From a checkpoint of a small transformer trained on Wikipedia.
Size: 9 layers, width 384, 4 heads of 64, MLP 896 SwiGLU, vocabulary 18037, 26.7M parameters.
Training: a variant of SOAP for these matrices, 1296M tokens, 4944 steps.
Each number is 128 + 24 x the weight over the matrix's rms, rounded and kept within 0 to 255. Layers, rows and columns count from 0.

# layer 2 MLP down (transposed), 896x384, rms 0.146, rows 551-568, columns 128-255
[[161  98 117 128 172 133 115 140 147 149  84 134 132 133 113  88 144 136 168 169 129  95 119 100 103 138 135 156 190 129 122 109  98 151 111 136 152 114 105 146 101 111 115 108 124 152 124 126 127 181 164 141  88 108  91 176 103 122 137 142 134 120 125 103 125 127 113 156 130 137  93 138  56 120 130 115 121  99 182 112 108  94 106 133 121 169 130 166 105 128 107 134 113 179 145 136 113 148 122 101  61 120 149 155  92 167 173 130 112 133 117 136 175 120 130 124 135  92 168 136 100 110 126 101 135 100 144  98]
 [155 119 154 142 173 150 136 132 120 108 160 123 111 161 140 171 127 141 132 120 137 110 180  96 128 136 145 139 175  79 163 102 106 124 166 135 100  95 122 126 184 158 118 121 134 159 139 125 102 115 138 145  91 127 151 115 131 182 179 142  86 122 151 120 138 110 125 142 124 106 131 115 119 106 127 158 126 141  97 125  98 119 116 127 110 130 115 103 118 153 114  92 144 176 108 123 135 127  86 142  92 111 124 129 110 166 108 153 117 113  86 146 122 117 155 155 159 143 125  93  98 114 121 127 133 122 142 111]
 [113 126 152 154 151 144  95 161 126 139 146 115  77 140 134 124 185 136 163  95 132 118 156 142 112 164 103 165 153 141 106 145 138 121 114 137 113  87 146 127 124 127 127 180 162 155 154 104 141 158 149  97 147 144 173 155 124 120 106 190 135 172 165 151  91  94 150 137 159 165 120 116 132 115 137 145 146 115 128 153 109 176 119 136 122 157 152 142 139 138 138 118 116 120 137 135 124 151 133 134 176 134 169 134 133 109  98 174 135 136 121  90 156 120 204  97 139 136 114 108 108 133  99 140 117 152 101 143]
 [107 153  87  54 130 147 110 116 133 132 153 127 173  87 104 109 130 134 153 168 104 126 111 112 111 124 127 139 133 143 155 132 151 152  86 100 118 147 113 133 119 161 147 131 160 123  81 130 123 137 126  70  81 160  96 140 138  75 163 128 137 151 160 104 143 104 152 117 138 114 131 147  94 143 112 115 105  92  94  91 115 106  96 126 132 137 150  93 143 127 124 100 138 161 115 130 173  99 100 152 125 146 133 161 143 119 125  90 162 134 101 132 152  73 142 122 138 132 131 111 124 129 134 127 140 174 140 106]
 [114 134 110 172 128 127 130 104 117 100  96 115 107  80  92  82 130 109 179 125  91 156 107 145 111 107 117 115 172 158 124 126 117 103  96 103 165 125 130 103 123 161 139 145 183 123 156 105 124 138  91  90 138 125 156  98  89 132 100 124 110 112 119 194 181 139  87 123 111 118 118 139 152 119 136 129  98 108 149  85 147 119 144 142 138 116 120 139 130 126 135 184 125 137 168 121 118 106 140 148 150 130 133 125 146 152 142 157 118 133  99 162 127 126 117 125 136  85 103 122 156 116 117 155 122  85 119  77]
 [109 142 155 184 145  96 154 128 113 128 127 132 115 122 110  96 109 129 128  62 125  91 126 134 182 121  94 157 144 162 108 142 107 135 103 171 169 120 120 142 139 135 115  85 101 164 158 150 134 102  92 114 127 167 112 137 150 129 143 111 124 118 124 164 177 112 125 118 136 132 164 154 153 112  84 112 114 115 132 121 103 106 132 134 168 163 118 105 179 132 118 158  97 152 144 123 136 142 118 146 173  84 119 173 138 144 166 139 124 119  90 127 161 104 106 120 128 153 128 167 155 158 128 139 144 141 136 129]
 [149 102 108 126 128 137 147  95 134 121 123 117 107  98 106 136 125  90 128  75 126 132 124 143 128 103  90 124 127 132 137 137 119 125 136 138 173  90 114 142 145 117 135 137 161 120 114 112 142 173 130 131 175  99 116 136 110 115 134 124 149 133 147 160 140 148 127 114 117  99 152 120 153 125 114 135 133 108 135 149 131 141 100 154 136 129 141 132 141 102 149 126 134 131 148  92 155 181 119  85 155 135 142 119 116 153 132 133 139 137 109 115 135 106 130 108 114  65 122 132 119 117 130 125 120  90 160  97]
 [100 111 152 110 155 160 122  89 155 155 126 170  87 126 131 136 131 114 110 120  92 131 101 147 154 109 123  87  99 154 126 116 104 113 115 141 139 143 105 144  85 153 138 119 128 111 126 140 127 209 111 165 156 128 158  86  98 133 143 154 180 123 140 139 128 153 131 101 120 139 113 108 119 157 142 172 119 113 108 132 129 150 168 131 123  62 138 154 120 116 148 132 181 103 144  95 128 157 157 142 159 120 142 152 131 146 158 183 127 119 114 112 147 157 121 157 118 158 127 137 152 153  88  71 125 138 150 150]
 [130 128 135 118  77 131 148 109 121 132 113 128 117 127 105 107 151 135 115 113 111 128 169 146 157 144 138 153 105 112 102 110 152  95 193 112 128 144 127 128 138 116 152 141 130 159 136 159 127 138 129 142 149 128 109 108 122 131  90 133 153 139 105 164 142 105 111 100 117 112 120 151 132 124 118 137 116 118 132 101 150 154 122 122 139 111 105 114 126 140 121 128 117 106 133 149 117 107 140 138 123 130 148  93 104 140 120 119 127 128 140 139 148 142 151  94 137 139 116 158 101 108 109 154 146 106 145 180]
 [124 112 145  89 126 145 127 126  98 121 123 132 103 137 104 156 121 154 106 174 140 137  87 152 131 132 172 141 134 108  94 126 154 142 114 119 144 104 128 107 146 135 119 139 109 111 146 174  81 128 165 117 144 129 147 193  91 139 153 168 127 106 129 110 160 103 145 135 134 111  83 135 122 112 137 107 167 120 144 131 130 113 125 124 127 149  94 139  86  79 129 127 154 142 133  91 130 112 108 134 125 147 146 114 179 146 116 133 123 117 127  98  83  92 133 127 114 129 120  76 101  53 100 136 141 133 125  87]
 [123  96  81 139 121 167 127 130 129 131 111 108 143 108 148 124 192 144 106 121 167 147 150 147 109 104 105 126 169 100 113  91 158 148 134 120 145 125 167 137 122 143 101 109 117 149 124 121 124 119 160 123 146  95 106 116 135 137  93 110 125 143 128 127 118 139 122 106  91 113  95 135 114 140 137 137  76 121 124 162 132 109 119 149  83 177 165 149 127 143 142 121 116 109 111 150 124 147 147  99 124 143 129 104 116 160 143 113 174 135 117 125 150 146  88  93 145 166 130  82 147  95 104 101 144 144 174 108]
 [166 134 132 180 135 113 116 124 112 134 124 150 147 130  81 133 108 132 159 165 154 124 134 110  95  92 116 157 104 144  90 156  80 165 155 142 160 110 117  98 142 147 110 126 157 114 151 135 143 138  97 108 118 143 113 142 140  99 111  95 111 116 161 102 102 116 111 110 158 156 113 121 156 135 150 116 156 165 140 117 148  81 109 118 133 125 106 118 112 127 122 142 141 129 142 125 152 140 158 109 108 141 123 127 126 129  97 140 100 136 123 124 113 141 114 116 109 123 145 101  54 136 104 118 166 144 167 102]
 [118  98 146 109 153 123 168 132 155 107 170 147  87 168 135 152 149 129 157 140 139 134 130 180 129 124 119 141  97 122 124 161 135  95 112 141 131 144 101 128 143 148 145 126 159 149 143 172 148  90 161 146 186 121 122 102 138 147  80 145 150 170 163 118 127 140 147 138 103 105 109 138 138 128 163 197 122 117 137 106 153 111 110 111 112 103 137 124  91  98 122 129  96 139 129  94 122 154  96  99 152 121 133  91 113 129 108 130 130 148 113 104 138 148 113 123 154 132 127 107 108  94 164 123 127 115 115 132]
 [136  91  89 105  80 144 141 100 142 118 135  92  97 135 129 118 128 130 112 115 177 116 193 120 138 125 117 118 160  99 165 121 109 158 142 143 111 120 133 148 134 107 131 115 133 122  98 119 148 194 113 109  85 171 114 124 136 115 169  79 128 125 110 143 117 132 139 128 127 105  85 152 121 151 121 107 128 162  69 127  99 135 119 146 111  92  91 115 108 133 144 112 139 112 158 136 131 116 143 130 131  94 187 121 134 129 131 149  72 122  95 123 127 124 154 165  98 125 113 148 117 124  84 112 166 110 127 102]
 [106  70  72 118 151 118 105 133 127 124 119 150 123 101  91 139 110 148 134 135 129 133 116 133 141 132 175 140 134 132 112 164 117 177 108 104 152 117 101 159 125 167 145 114 144 108 115 133 132 131 100 122  72 112 146 156 140 131 168 130 106 133 126 111 103 132 114 111 161 144 126 138 121 152 161 160 151 167 147 113 125 122 134 170 106 144 141 135 102 110 119 100 127 124 126 128 167 128 129 109  70 102 161 124 156 160 142 127  87 156 114 118 140 119 147 134 149 163 139 131 115 121  76 125 144 113  99 138]
 [ 70 120  98 125 114  93 153 126 112 144 166 159 115 109  87 120 167 164 117 119 125 114 126 120 115  95 139 100 137 138 142 128  93 145 137 155  97 134  96 184 145 125 159 134 128 170 143 126 125 161 130 121 140 124 123 132 155 156 146  90  98  94 143 123 161 143 145 137 113 159 106 123 172 152 117 120 102 154 141  85  83 117 140 110 111 107 144 138 139 126 137 136 152 106  97 153 127 128 163 151 116 169 125 108 117 146 128 130 108 126 113 130 102 155  95 132 140 169 147 112 122  99  99 150 174 163 176 119]
 [140 124 102 181 143 106 145 123 119 164 123 103 107 119 149 132 119 140 191 116 122 121 121 147  85 104 127 132 160 180  95  88 119 166 126 124 160 173 131 123 148 108 148 127 137  87 154 105 124 110 119 120  90 117 142  63 165 165 100 117 134 120 174 127 162 147 118 106 125 153 169 124 141 121 118 122 111  88 136 156 146 135 135 134 183 119 154 150 116 117 109 145 118  84 119 108 137 134 126 108 165  83 114 139 121 140 182 173 144 151  72 121 103 123  92 117 128 126 112 131 110 102 124 175 202 169 109 165]
 [119 108 121 138 117 127 111 140 150 145 168 106 118 106 118 140 110 109 117 100 118  91 137 113 131 105 180 122 132  98  93 142 157 132 166 141 129 150 140 116 129 176  73 109 109 141 148 156 142  92 123  73 144 119 127  99 177 133 151 123 108 160  80 137 132 103 143 138 117  93 119 150  82  83 124  99  96 112 106 157 105 155 135 161 154 104 105 120  77 145 128 128 144 128 180 112 135 137 142 136 134 145 133 105  91  92  94 164 145 171 134 111 112 118 137 133 109 112 144 130  90 104 100 143 133 138 123 153]]
# layer 2 MLP gate, 896x384, rms 0.152, rows 552-569, columns 128-255
[[119  52  90 117 175 163 141 173 114 127 121 141 123  83 149 105 130 140 143 113  98 115 148 154 111 141 124 108 113  87 114 148 134 109  84 109 158 116 122 125 163 122 152 139 140 144 173 104 111 130 120 159 163 145 144 129 142 133 163 139 172  98 139 131 105 165 136 153 117 147 100 182 107 111 151 138  90 142 120  55 147 114 160 175 118 175 218 152 121 144 127 179 171 148 121 128 112  86 111 118  89 103 119 118 131 140 155 120 158 115  99 164 111 117 148 102 181 151 139 148 136 144 103 136 125 158 136 188]
 [128  93  98 171 146 131 172 116 100 145 132 116 162  98 142 145 146 132 116 120 124 161 128 130 134 115 109 122 160 110 145 109 127 104  82 152 126 177 119 104 110 154 172 144  82 184  99 130  48 114 159 116 117 127  83 111 127 134 115 100 126  77 103  92 121 158 123 105 125  83 106  98  85 121 155 149 133 120 135  95  95 119 155 129 114 110 114 142 156  97 141 132 149 118 124 176 140 163 123 122  69 173 120 120  96 109 124 153 130 155 107 133 107 133 122 148 116 139 148 123 121 135 147  96 134 124 143 146]
 [158 112 105 138 117 117 117 142 147 136 116  96 160 184 110  98 132 132 127 138 133 141 138 117 107 152  97 172 139 131 133  93 144 122 166 141 162 134 129  72 134 115 147 120 114 125 142 157 105 140 151 192 151 124 104 132  91  79 111 121  92 130 133 120 107 107 104 139 116 114 117  96  93  67  82 119 154 150 102 157 160 139 144 131 145 150 124 133 113 100 102 119 128 133 109 129 168 141 126 114 147  91 135 103 129 135 130 114 143 108 162 171 139 174 122 143 144 111 165 185 131 144 109 159 126 119 153 115]
 [ 88 125 125  74 113 109 147 153 142 179 135 125 150 158 152 131  93 119 111 111 134 101  88 134 120 165 113 118 127  90 175 150 135 139 122 140 134 114 146 101 119 122 177 130  94 149 113 114 118  78 136 140 135 160 121  81 113 118 161  95 130 146 153 128 116 127 101 101 140 147 181 131 116 128  96 164 117 121 125 147 106 122 148 127 146 123  96 128 112 141 113  83 107 132 148 113  90 153 118 129 106 152 124 139 125  97 122 147 118 130 130 127 147 154 158 128 118 122 138 132 121 123 123 147 140 120 102 162]
 [133 142 113 123 165  97 180 113 122 118 116 105 135 132 122 120  80 149  98 125 109 120 106  62 136  79 117 100 128 134 117 120 122 161 128 142 133 133  67 130 134 151 120 135 194  83 172 119 114 110 160 117 146 144  98 151 110 137 110 132  69 112 145 155 149 111 148 109 181 110 173 128 139 128 129 119 130 145 135 154 157 127 151 134  76 118 114 126 194 141 157 164 149 145 129 142 120 123 159  71 146 151 107 126 144 128 187 122 149 122 115  85 127  97 110 106 134 151 124 105 150 148 121 123  99 146 158 139]
 [150  98 169 140 145 145 111 117 139 142 121 150 174 131 124  91  92 105 130 161 140 137 139 118 119 120 100 123 109 107 121 186 152 154 105 122 107 132 144 104 153 116 158 129 133 126  99 121 101 164 135 113 118 129 126 120 160 112 134 132 161 114 117 141 133 159 126 103 112 126 134  78 114 166 130 146 130  94  64 112  87 157 124 109 136 108 158 151 135 113 124 136  97 116 121 118 134 129 126 158 138  96  94 141 138 137 160 118 113 111 126 114 133 106 150  83 105 167 118 129 153 137 155 104 110 176 111 123]
 [ 65 127 111  86 116 131 130 117 121  98  86 139  93 113 139 128 112 138 159 119 116  99  90 133 138 109  82  90 146 157 105 174 122 156 133 133 127 105 148 143 151 124 141 110 130 112 141 148 125 131 107 128 117  93 102 124 115 158 137 154 136 145  95 132 140 131 117 134 168 152 156 101 113 136 133 182 114 139 116 146 124 117 156 116 140 104 164 134 178 104  61 156 151  98 171 118 157 143 135 151 124 136 121 140 116 129 150 158 140 155 125 130 103 133 156  93 113 169 169  73 112 125 116  89 159 100  72 136]
 [144 111  88 118 124 135 109 135 138 130 146 127 117 107 135 152 144 115 145 151 165 129 156 127 113 126 124  95 138 154 107 114 159 115 141 111 163 138 141 119 114 164 149 140 130 152  74 116 115 167 130 101 141 116 110 121 123 124 139 138 144 101  91  95 126 128 168 116 118 136 158 148 138 148 152 127 111 143 100 109 123 108 154 126 127 132 138 116 130 139 145 143 147 135 134 151 136 148 149 141 134 130 111 133 156 103 119 127 128 145 144 112 134 123 129 132 124 159 156 123 175  85 145 162 132 105  80 154]
 [132 130 154 151 104 123 136 127 145 128 115 123 142 116 172  87 123 177 124 136 142 101 136 125 125 134 169 132 146 121 110  98 111 147 114 122  83 120 121 137 139 129 109 158 123 138 108 119 110 118 176 193 113 125  97  76 162 109 129 148 118 158 117  89 108 159 118 155 124 122 129 124 137 142 102 118 142 127 118 143 128 147 133  98 168  86 154 144  88 146  97 140 123 130 146 122 167 123 165 156 152 117 137  84 101 128 136  95 134 128 145 161 103 155  78 160 140 163 157 105 140 125 111  89 175 112 168 125]
 [114 108 111 146 155 118 113 146 128 122 118 115 135 160 125 136  74  95 125 149 156 103 160 113  93 122 132 131 141 132 108 168 116 122 114 147  93 117 179 146 138 129 133 119 105 116 147 114 112 100 113 130 113  97 137 106 151 132 143 120  66 140 172 136  98 146 142 124 127 118 159 102 120 136 124 186 128  98 119 109 100 122 126  87  75 121 135 115 138 140 131 113 130 118 152  84 144 184 104  98  98 144 107 145 152 114  98 120 145 139 159 144 131 109 138 112 156 105 152 135 164 103  94 104  83 117 121 141]
 [119 116 144 137 142 128 134 130  65 118 133 120 127 118 130 125 102 100 130 133 131 116 134 142 120 158 152  83 131  91 117 120 123 138 155 119 156 148 114 110 130 115 130 129 109 135  91 106 187 110 127 149 139 155 137 121 131 146 107 150 147 107 108 128 184 129 168 113 100  98 139 111 139 137 107 118 119 115 140 122 125 128 130 120 118 109 135 121 158 178 153 120 141 139 105 123 115 120 123 149 148 139 107 138 130 164 141 120 131 132 166  99 136 121 101  94 142 141 179 156 144 100 136 152 103 144 119 144]
 [117 137 141 139 169 132 146 162 158 100 124 137 140 165 140  64 143 135 124 136 155 123 141 156 141 126 128 125 116 128 142 126 158 131 116 116 105 122  84 145 141 157 138 139 155 165 141 148 136 117 154 141 135  49 127 110 162 171  89 143 101 177 121  97 203 151 155 132 123 133 143 144 103 141 158 140 123 134 142 115 163 105 145 121 144 127 159 144 149 132 117 140 101 132 113 103  91 116 134 101 115 116 114 119  98 128  91 115  97 123 123 150 129  94 112 147 134  99 103 111 125 101 132 127 115 137 145 165]
 [194 158 153 101 127 135 123 134  92 137 115 102 120 119 111 120 149  86  99 155 147 149 127 124 121 128 100 149 143 115 131 115 117 126 120 127 122 118 108 160 113 132 101 141  76  99 116 129  78 128 130 116 102 139 129 161 113 112 163  80 101 154 132 112 137 153 117 113 100 134 147 122  87 114 122 101  92 162  89 130 106 129 106 120  84 126 101 162 119 121 110  97 150 156  89 112 147 156 107 165 157 130 125  94 110 124 129 121 107 144 114 140 144 101 127 107 117 102 118 143 157 117 164 118 123 146 130 109]
 [142 113 120 144 112 131 147 119 156 128 127 122 132 152 142 136 127 115 145 143 119 136 115 141 110 136 129 111 101 135 137  97 119 123 105 141 138 129  72 168 115 119 137  82 145 121 135 129 137 150 130 161 133 144 122 113 109 140 126 135 111 125 168 145 107 124  95  82 138 120 154 117 109 133 152  85 156 116 120 147 155 121  97 143 135 108  98 112 131 135 122 109  91 107 127 137 112 141 107 115 101 159 110 141 125 169 115 100 116 135 106 134  95  98 130 137 123  99 155 109 136 135 122 130 108 120 110 180]
 [ 95 106 139 123 142 115  92 153 122 137 149 112 114 159 155 130 108 101 155 146 109 152 116 129 167 128 149 118  99 118 118 134 143 134 118 126 117 123 123  94 137 134 122 139 127 115  77 130 114 114 145 100 105 154 122 159 108 151 136 139 161 147  96 159 116 119 130 144 119 112 145 139 138 115 131 152 150  89 131 134 117 129 118 123 136 116 157 116 137 144 138 124 104 155 123 108 124  92  94 118 190 146 121 159 111 115 100 130 112 142 128 171  97 142 104 164 160  83 137  81 122 128 123 149 156 115 122 120]
 [150 157 139 124 116 101 154 186  97 117 148 103 139 125 120 133 128 113 150 102 157 186 132 142 122  85 134 125  73 111 171 145 133 111 108  66 124 114  98 112  98 112 129 131 165 103 153 128 151 139 149 143 121  75 151  95 164  97 141 148 137 135  87 132 100 143  99 124 135 154  86 144  89 166 122 146 178  92 127 110 113 149  81 123 124 160 136 129 107 107  89 143 158 141 117 113  77 100 115 133 130 134 123 120 124 108 101 120 206 127 143 119 151 101 134 137 118 144 134 165 140 117 141 175 169 145 129 152]
 [124 118 165  99 114 185 146 121 109 145 102 119  91 150 149 110  78 150  80 119 160 151 123 104 115 143 139 105 128 120  93 112 161 162 131 134 149 144 128 164 105 128 147  95 132 109 165 128 136 124 168 129 118 126 125 161 129 128 159  83 153 114  87  68 100 139 130 159 114 145 128  96 145 141 132 116 145 114 132 104 121 116 200 114 166 135  95 167  93 143 159 116  83 165 143 144  78 132 129 168 112 171  78  77 131 144 149 105 146 123 159 141 135 134 123 143  91 119 140 119 108 120 119 126 148 161 147 145]
 [139  92 126 123 112 119  87 139 122 143 144 129 150 114 135 121 148 129  96 110 104 117  82 103 147 125  84 115 152 162  87 132  91 136  91 146  82 120  90 111 127 137 116 102  97 135 122  84 103 159 132 119 136  55 129 117 119 169 135  79  95 101  98 151 140 113 120 110 153 110 139 106 126 120  86 145  97 162 156 123  85  92 161 124 157 130 103 120 101 138  92 142 137 123  79  89 133 146  95 122 128 135 137 114 127 116 177  93 105 166 101 112  97 110  72 102 158 131 155  88 142 137 138 107 157  91 131 159]]
# layer 2 MLP up, 896x384, rms 0.153, rows 552-569, columns 128-255
[[136 145 122 136 150  90 117 111 109 164 124 122 118 110 160 119 149 134  74 146 126 147  94 162 143 117 122 101 122 159 108  89 154  83 131  97 138 141  97 105 126 100 120 139 112 114 109 161 107  98 106 112 147 112 140 163 106 101 117 161 113 151 138 147 156  92  84 137 136 109 126 106 128  91 148 123 150 156 113 139 122  83 158  89 106 127 100 114 113 149 132 118 153  98 143  95 108 153 129 124 135 113 128  97 164 138 171 123 132 125 133 111  81  88 134 137  90 166 125 130 117 112 121 114 107 100  96 147]
 [141 132 132 143 110 109 115 152 129 112 109 138 154  95 139 132 135 121 135 168  89 125 121 153 161 108 185 113 107 161 118 110 122 127 127 114 145 103 124 165 109  96 102 118 137 100 112 122 147 151 125  98 140 113 135  77 149 150 147 133 103 108 116 136 121 164 142 135 134 117 108 175 117 108 103 116  57 147 120 148  94 115 149 169 131 128  87 108  95 124 157 136 150 133 124 109 112 132 108 125 118 132 122 124 107 195 112 105 133  94 128 144 104  82 124 170 149  65  95 108 110 119 152 150 102 114 116 145]
 [122 130 127 140 113 116 164 109  92 138 156 134 122 116 121 108 134 115 127 124 118 133 118 176 141 134 140  97 141 149 147 107 152 119  98 115 129 114 169 108 162 140 105 164 150 139 145 100 121 115 129  99 147 156 151 140 111 113  92  95 171 135 152 153 132 135 124 133 133 122 137 178 144 101 108 101  97 127 154 128 101 128 125  91  91 121 130  83 100 113 148 143 130 134 141 151 139 122 124 134  70 156 189  97 119 137 143 138 116  58 170 114  97 118 124 125 134 117 121 110  92 102 135 170 127 137  90 137]
 [127 108 120 109 103 107 136 131 154 161 149 138 119  86 130 185 158 147 128 143 124 153  97 143 129 117 129 144 121  87 144 139 123 129  98  93 160 147 138 143 122 127 116 136 108 106 130 131 163  76 113 106 117 133 134 180 169 124 124 131 114 126 107 134 144 136 130 117 131 150  86 120 128 174 136  83  95 138 114 109 114 121 127 183 159 150 136 113 128 131 165 131  90 118 139 111 113 105 107 146 149 130 151  91 106 112 115  98 135 124 121 144 146 104 112 153 110 124 148 136 106  97 137 100 122 127  99 117]
 [163 141 115 136 140 166 128 113 112 150  96  92 125 107 133 125 108 173  96 102 112  88 152  93 100 106 100 177  97 122 129 126  96 143 136 130 159 144  99 159 139 127 122 112 127 108 132 116  94 104  85 124 139 161 131  73 117 139  94 124 101 115 138 136 120 123 120 152 148 138 155 149 115 134  99  66 185 133 103 140 152  98 124 109 119 100 158 129 155 135 117 106 119 143 111 123 142 113 133  69 155 132  98 149 138 126 134 112 120 127 122 130  90 107 143 159 114 121 155 124 104 112 112 124 116 133 162 139]
 [154 133 112 143 142 129  87 129 139  92 101 151 128 111 169  98 117 158 181 135 135 142 142 144 159 137  90 161 141 109  80 153 107 131 148 128 160 140 132 137 156 130 136 120  99 111 165 108 118 127 151 163 165 104 113 126 143 163 147  90 131 135 115 141 110 131  96  88 130 111 116  97 166 137 110 123 154 142 146 139 168 142 100 194 160 139 108 189 107 135 133 131 114 124 136 128  84 183 138 139 140 104 120 101 132 116 116 161 168 108 136 145 127 129 156 120 161 126 131 108 122  71  65 126 169 128  96  97]
 [114 133 120 115  74 156  92  88 117 103 145 122 142 149 153 182 147 147 144 127 130  77 106 102 140 136 146 117 146 134 121 115 128  80 107 118  93 127 123 112 128 168 103 137 108 136 120 114 136 103 131 143 115 124  76  82 118 124 161 112 157 133 163 117 115 142 128 105 151 134 119 141 128 151 134 170 137 152 139 109 116 127 138 151 111  94 146 153 133 140 172 159 128 105  85 134 171 139 132 149 161 134 142 165 120 137 140 147 150 117  66 146 147 134 119 144 145 107 155 100 138 118 141 124 169  83 144 148]
 [103 129 161 149 100  99 147  91 106 152 107 130 129 109 156  85  93 148 117 123 114 153  96 146 117 185 151 143  99 142 153 125 105 132 147 188 106 128 140  90 135 124  86 118 110 128 171  87 124 117 115 106 129 116 160 161 126 139 160 128 111 108  98 126 114 113 131 122 140 116 111 145 142  97 137 146  99 127 127 157  98 113 104 131 150 109 104 147 131 103 123 136 138 130 133 103 149 100 113 134 143 129 134 100  97 142 110  94 121 120 164 120 154  88 150 161 116 115 121 125  87 158 115 140 161 184 146  93]
 [138 182 115 124 116 130 142 153 136 107 129  89 154 103 114 153 104 143 122 119 131 129 150 112 143 138  99 145  91 155 154 120 109 105 106  94 123 148 122 150 162 162 125 110 138 139 129 143 135 106 145 121 153 163 130 138 158 134  76 103 118 134 116 144 128 162 115  99  96 125 119 137 152 149  77 146 107 124 144 156 106 153 106 169 127 126  92 126 141 172 156 128 145 158 123 111  53 157 130 136 134  95 119 143 108 111 130 114 142 130 123 103  99 138 122 129 145 134 102 128 114 170 149  96 158 129 155 108]
 [133 128 152 141  95 151 162  88 134 131 136 151 150 150 127 136 127 127 145 118 109 134 132 122 108 129 117 146  96 100 147  86 129 102 116 124 125 142 156 113 182 109 111 152 170 130 121 116  96 108 143 127 127 158 101 165 115 141 120 107 111 132 109 141 124 153 103 144 160 126 135 132 117 139 126 107 101 134  71 137 154 153 142 150 141  81 126 121  86 124 138 132 142 117 124 145 160 133 116 101 137 134 130 129 116  62 148  92 130  85  92 119 100 101 151 139 133  89 140 129 137 126 139  93 156 136  80  94]
 [149 130 136 147 112 123 138 142 155 154 119 158 152 111 132 159 143 129 137 145 146 138 152 142 144 137 104 155 151 147 128 123 121 116 116 116 132  96 141 134 145 133 100 120 147 139 128 120 122 107 101 116 118 109 115 154 116 139 107 181 115 142 116 138 108 136 124 108 111 146 138  88 125 107 142 149 138 143 140 159 144 125 130  91 140 123 146 151 114 126 159 110 138 129 118 146 176 113 165  96  76 106 128 116 146 128  75 123 111 137 134 143 135 145 124 128 131 142 127 107 137 110 146 141 130 110 100 131]
 [136 115 135 115 124 121 132 159 119 101 153 166 125  97  96 120 142  90 126 121 104 127 125 145 133 134 151 130 144 115 141 123 168 129  60 156  96  88 111 114 135 120 134 158 125 123 158 138 142 118 124 131  96 150 150 121 103 112 128 117 130 158 155  93 145 128 158 131 161 115 147 129 140  99  99  95  99 149 151 185 135 119 122 135 113  87 114 124 100 137 157 116  98 149 100 120 105 154 154 146  78 160 153 166 102 136 171 109 121  82  92 104  84 139  99 113  91  96 115 115  98 146  87 124 127  83 159 108]
 [101 152 132 124 114 146 128 159 166 127 102 157 148 131  91 116 101 101 178 113 113 102 137 142  97 111 114 152 161 123 154 142 126  86 128 136 116 144 155 136 128 189  77 116 137 189 106 141 123 120 116 122 126 157 117 158 147 142 125 108 120 165 134 125 159 138 115 124 140 123 130 153  78 115 145 139 135 168 134 135 124 139 157  97 105 150 148 169 106 181 115 125 173 128  89 118 100 170 120 136 127 140 146 171 112 135 147 126 110 122  96 141 120 149 118 136 107 106 109 148 123  91 156 115 146  88 131 139]
 [161 104 125 155  97 132 122 103 145 149 152 173 110 140 157  89 160 111 132 131 119  98 122 122 125 150 135 107 156 135 110 171 111 124 121 136 112 145 151 117  98 174 137 154 134 149 137 129 110 160 138 145 123 159  92 111 114 133 131 146 142 159 118 164 104 149 136 103 122 148 111 138 112 139 151 152 125 159 134 143 166  97 133  91 139 119 127  95 106 128 139 113 110 149 145 127  87  85 106 115 127 150 141 125 111  87 107 162 120 155 177  92 168  96 168 156 148 115 166 120 145 141 114 126 145 127 130 105]
 [145 144 137 114 138 111 149 124 162 138 118 148 108  97 117 126 151 152 147  82 149  97 154 125 164 128 104  83 139  90 121 154  94 104  87 136 133 111 123 143 120 162 129 143  91 124 135 140 126 118 143 111 155 126 144 160  81 148 126 117 132 151 129  99 140 184 140 161 120 189 138 122 138 130 137 145 146 116 116 124  93 101 130 113 131 104 137 113 155 155 106 127 132  83 156 102  99 125 156 128 131  87 142 128 119 139 127 177 120 104  99  88 141 112 183 112 136 135 123 122 121 105 106  99 125 114 179 130]
 [100 128 139 112 132  63 139 150 121  78 153 143 152 131 123 142 109 110 131  86 145 125  92 120 166 101 147 158 103 112 130 101  67 118  93 110 145 123 120 134 102 147  78 113 111 136 104 129 162 155 119 128 108 114 165 107 120  99 140 134 133 132  89 156 109  88 142 122 147 106  88 124 115 161 147 137 157  94 115 108 132 161 140  57 133 113 120 110 135  85 134 123  81 114 138 154 127 121 138 118 130 121 106 132 141 141 101 129 172 154 162 104 132  96 148 137 120 157 102 140 121 115 139 103 141 146 113 148]
 [153 124 126 111 135 112 144 147 147 110 130 131 112 113 170 162 140 165 144 128 149 127 114 152 121 121 177 137 115 128 109 125 132 119  91 134 116 110 129  82 136  82 108 142 115  99 149  82 140 130 144 110 105 138 119 126 102 119 146 122 105 127 148 131  72 108 100 142 135 116 139 154  93 116 142 112  93 129 169 101  95 164 123 161 121 116 104 137 117 102 104 128 112 160  91 131 130 159 150 125 119 153 134 138 125 128 109 120  76 107 119 116 127 119 157 145 107 126 121  87 151  93 200 125  80 123 124 142]
 [125 125 141 102 129 126 145  80 123 127 106 129 190 140 127 161 116 147 137 143 123 154 105 126 142 106 109 109 154 157  91 104  96 115 137 108 179 192 104 137 137 113  87 139 141 125  90 157 113 104 128 133  71 129 123 112 170 159 145 161 118 104 104 141 108 164 128 136 149 109 134 117  88 158  38 148 125 155 131 153 125  92 150 124 117 140 147 142 142 102 150 139 170 110 149 105 114 107 107  78 158 129  81 138 107 120 134  63  78 153 130 155 118 104 140 139 151  69 190 168 113 144  88 126 105  99  87 142]]